Weights of a small GPT-style language model, trained from scratch on English Wikipedia.
Size: 10 layers, width 256, 4 heads of 64, MLP 1024 SwiGLU, vocabulary 4096, 12.6M parameters.
Architecture: RMSNorm before each block, no biases in attention or MLP, untied embeddings.
Each number is 500 + 25 x the weight over its row's rms, rounded and kept within 0 to 999. Layers, rows and columns count from 0. Numbers have three digits each. The size before them is the row's rms in percent of the matrix's.

# gate: layer 3 MLP gate, 1024x256, rms 0.131, rows 982-995, columns 128-191
# up: layer 3 MLP up, 1024x256, rms 0.124, rows 982-994, columns 128-191
# down: layer 3 MLP down (transposed), 1024x256, rms 0.03, rows 982-994, columns 128-191
gate982 108:486520495540517480493495466471488484477444490513492438466478549507472500517560472502481482519505519503458475462524479511487493495503493485451475529514511463449490488466472529464483527501483507
up982 108:531519500543526514472469506514510493511503542435493523467495466531476490523494464458493469495580497512495491514522532504493466510555495511528525518509503489470494454483495461462531508432519498
down982 105:516571507503526480505466511514516509483498505536489519507486500480475493468504477519479485507519476522476447549483477528492470526491472473531531511486510500497451508471492485530438528488501518
gate983 093:512467492490472478469488487509493443449564498505519501525500524516507496532514532500503539528517505510538494497529507573497510476524563497498479499484479492499492501475512487478498490527537531
up983 102:529486472482483489502525501537485502480520480478454496533477508507532483494504510489478508492528506490492503478465507536512525494525498508466500483534504486573482551461490508524491489496515532
down983 099:488525473497463487517486445505475514511486540519480489493478518473496489496451490512478477491468530496518508481487533487481531471492466492492561522487510478498492503497499486465509506511505486
gate984 070:496514480526491502498496461520532509503487495506487504466464504470476521480539513491496526484567483486471523452480500477510464477494492508466530492508574504486502500511520556493496447500475515
up984 073:487496505498498508475480533533459501451507469532501506526486499525505492499463489545520510485470504504508493524504500484483488569526509474464479502488518486525508499461502467557499524451488505
down984 078:505477474537473459493512459475486501488512495492487495478520543482484512502494480498458483526516490460523472487491510516476542471499507515500544499478509497529494459491501439506480488542478552
gate985 085:505506530454497493494500547500532528495502507481516493505479566463469549456530566507488465468505507501470499461513495525515488506496535529492526462459551513497526472543529462541507557474476455
up985 085:476511519486519469495508480491508477495517488483482467539519504538532532518515479497476490524504508508478497517505506487512500519474514530529551524512508479488488529495516511492523522508475454
down985 083:480543474482519501495494492500522510491513473476511516453530511473474486506492498516490514450451522492474479493510454491515485486478489527496524451478483465527497537493501468490472527490522507
gate986 107:562504493504515494474504540456510465480491500484528507511530510494550494502492538485496508520484433494512502485505445555505510510503519522458496531487483483545518485482499495507487538509517467
up986 101:527495486476486474503534500513509549516488513507550527475490509495471509482521492461511492507523533516463501504520515456486488537474497459466509487492526507454508490516584525478528507447517555
down986 104:570508537475556475504479532473526483455522483481468475519482478536527496496455529486496524509472451493467491504494488505464478524520508530507504445499501465525520526428534516507526485492520483
gate987 121:474463496547503483503467513515507527486537490548454479482499506479492454518512523473515518525489538502523483490505544493470482508515484504465476506519513503533522464493512505513494525489486487
up987 118:492469526466531506547455486489457512490502498477474481510516522527471476537463494488529534505554503519496517466520516500531515508471489495490496501508564478514490480503516503517531520514514521
down987 120:511547502438521495513478502534491533481468552477495508481553466519491508526505508510532522492529499468497514500520500532505528487548494495507512520506457491493506473466512448465496461517491505
gate988 096:525516474457485506522510514477472519499509499492532523491479537523504494535500542506455492527495487522540513492486516469488471474457524514543531497506477494511465524502475493507481469497502495
up988 101:512518476451526498494496522528532496511495530495546494495468521447451487497525515502478511525488441503483498479493525505506480508437465504473508533518477501537534519504509469505485460491505536
down988 096:465495555527482494469500514460493475504504556496521507534496509537500521561512490508542524491484493486521459461527508477526483535515511496509536554454496444497500511483516481468536474538512495
gate989 091:544471524462492511448471490506507486528540534442528476513507481446506502536543481486525519480509536513495529476550470541489483547514490454529510495533489509525465509490521499470462527487552469
up989 092:480480532493520518501551507507482512478502465536503483535505532538506490496474539517470536523482457463521490535490544444507499469500516515484530508480529508465514536524521509515521532487508520
down989 099:471443508482490496504509511522481524541499507492507525496510535475504451495503494468491517557469442516480549499475527502517545481496522542514490545493511517526507508531491490477491515483477518
gate990 088:487465492485497494533522502499497491503513511518472490512501479546484524522518490504483499548504492548491484507462501528483491494495513544550511521463508480531520518498503464476507517507491489
up990 074:503522533493527497529506520460489487494491496549503430512508479534522546507514497520517509527507536499497530497480481505475500535544498489537498520516513454500557497427552509480508512513490507
down990 093:479540481492538507471527508504501477480485485490529478494530466485508475488468465451500522503504537464511515488496530497473500516540503513482493470487529522486516530489473483496530532515500474
gate991 102:488510491489468546514518516494479473529497479471487516522504507545506461498499515512457522491495514490476502546515544506506512469512474507498466524500523492519484494481478557476506511519499505
up991 103:491557500516477533512535498556495529514497472491487469509554478484493477441459474480483500512517500491504493549520517509506515459516521506517503475535505506489516505495475516514475496505511467
down991 103:517498497508477531476504465471493483519518530512480525495481510505481473541503494500482523496531510463472545517475518497475516471484483536519506492455488458508514491494483493507517497496488460
gate992 102:536528478507488500457481489466554477484494532499502523510508531481537487531523527451461485508515493522433488492487500504499523444525505527503537519487546530478470505481542495495491478524501481
up992 101:453537511529510511500485500454517451511524526462446518475526525560519462511550525455495496489495487485521494479494538546457496471543513473478530508468504504445496520495557492489508483526542499
down992 107:507491565543474465534520500521443519557506463495517459519485463490505495497470467492536501519496512484558525539541507520522469514512512486482459470528523454493492490507475522489477485519541479
gate993 089:496502472510498500497482490528513536531520435491495525448514523448500451467510521540510551512509492522516463490484519527546497518490527475496506522469493489494506473513502493479478449513488460
up993 097:535493467522526471498507496534461503467508506481480498505511474506518509494477498510517490460498504482491508507555460532514536481514452464526490531460535480488506480478500464507461495523559490
down993 095:477473489513470492462489483443483469494540516473530507508471484505521513525511482462473474448496499545531544511512511514518500518511508494478533493496504526517450513498509515502481557498522508
gate994 108:455481482495479479520461537440505448529499549454522477525507507494488496503488460477494473520518504499517495513488531508505495512474496519481506506497484492543487488530494483491450530529474484
up994 101:510513489461500521481467515474530516488474559460516461539469507511485532500491464514476494506525470505510481536492494510503501513536518481501516522503458478494501498523494522512486446505541518
down994 114:543473521497505474488521459504484500494474540477490483510508539462518528505507547461483509504492534541512501477528558484466543568519524461485510545493545531459469495485522514503463518506472500
gate995 097:474508438542487529514501483531484460489507475490469452485510458499474550480463526472490481470517488518534466491535466470519512504537512485530512501548519494539473433477479521489509510495525546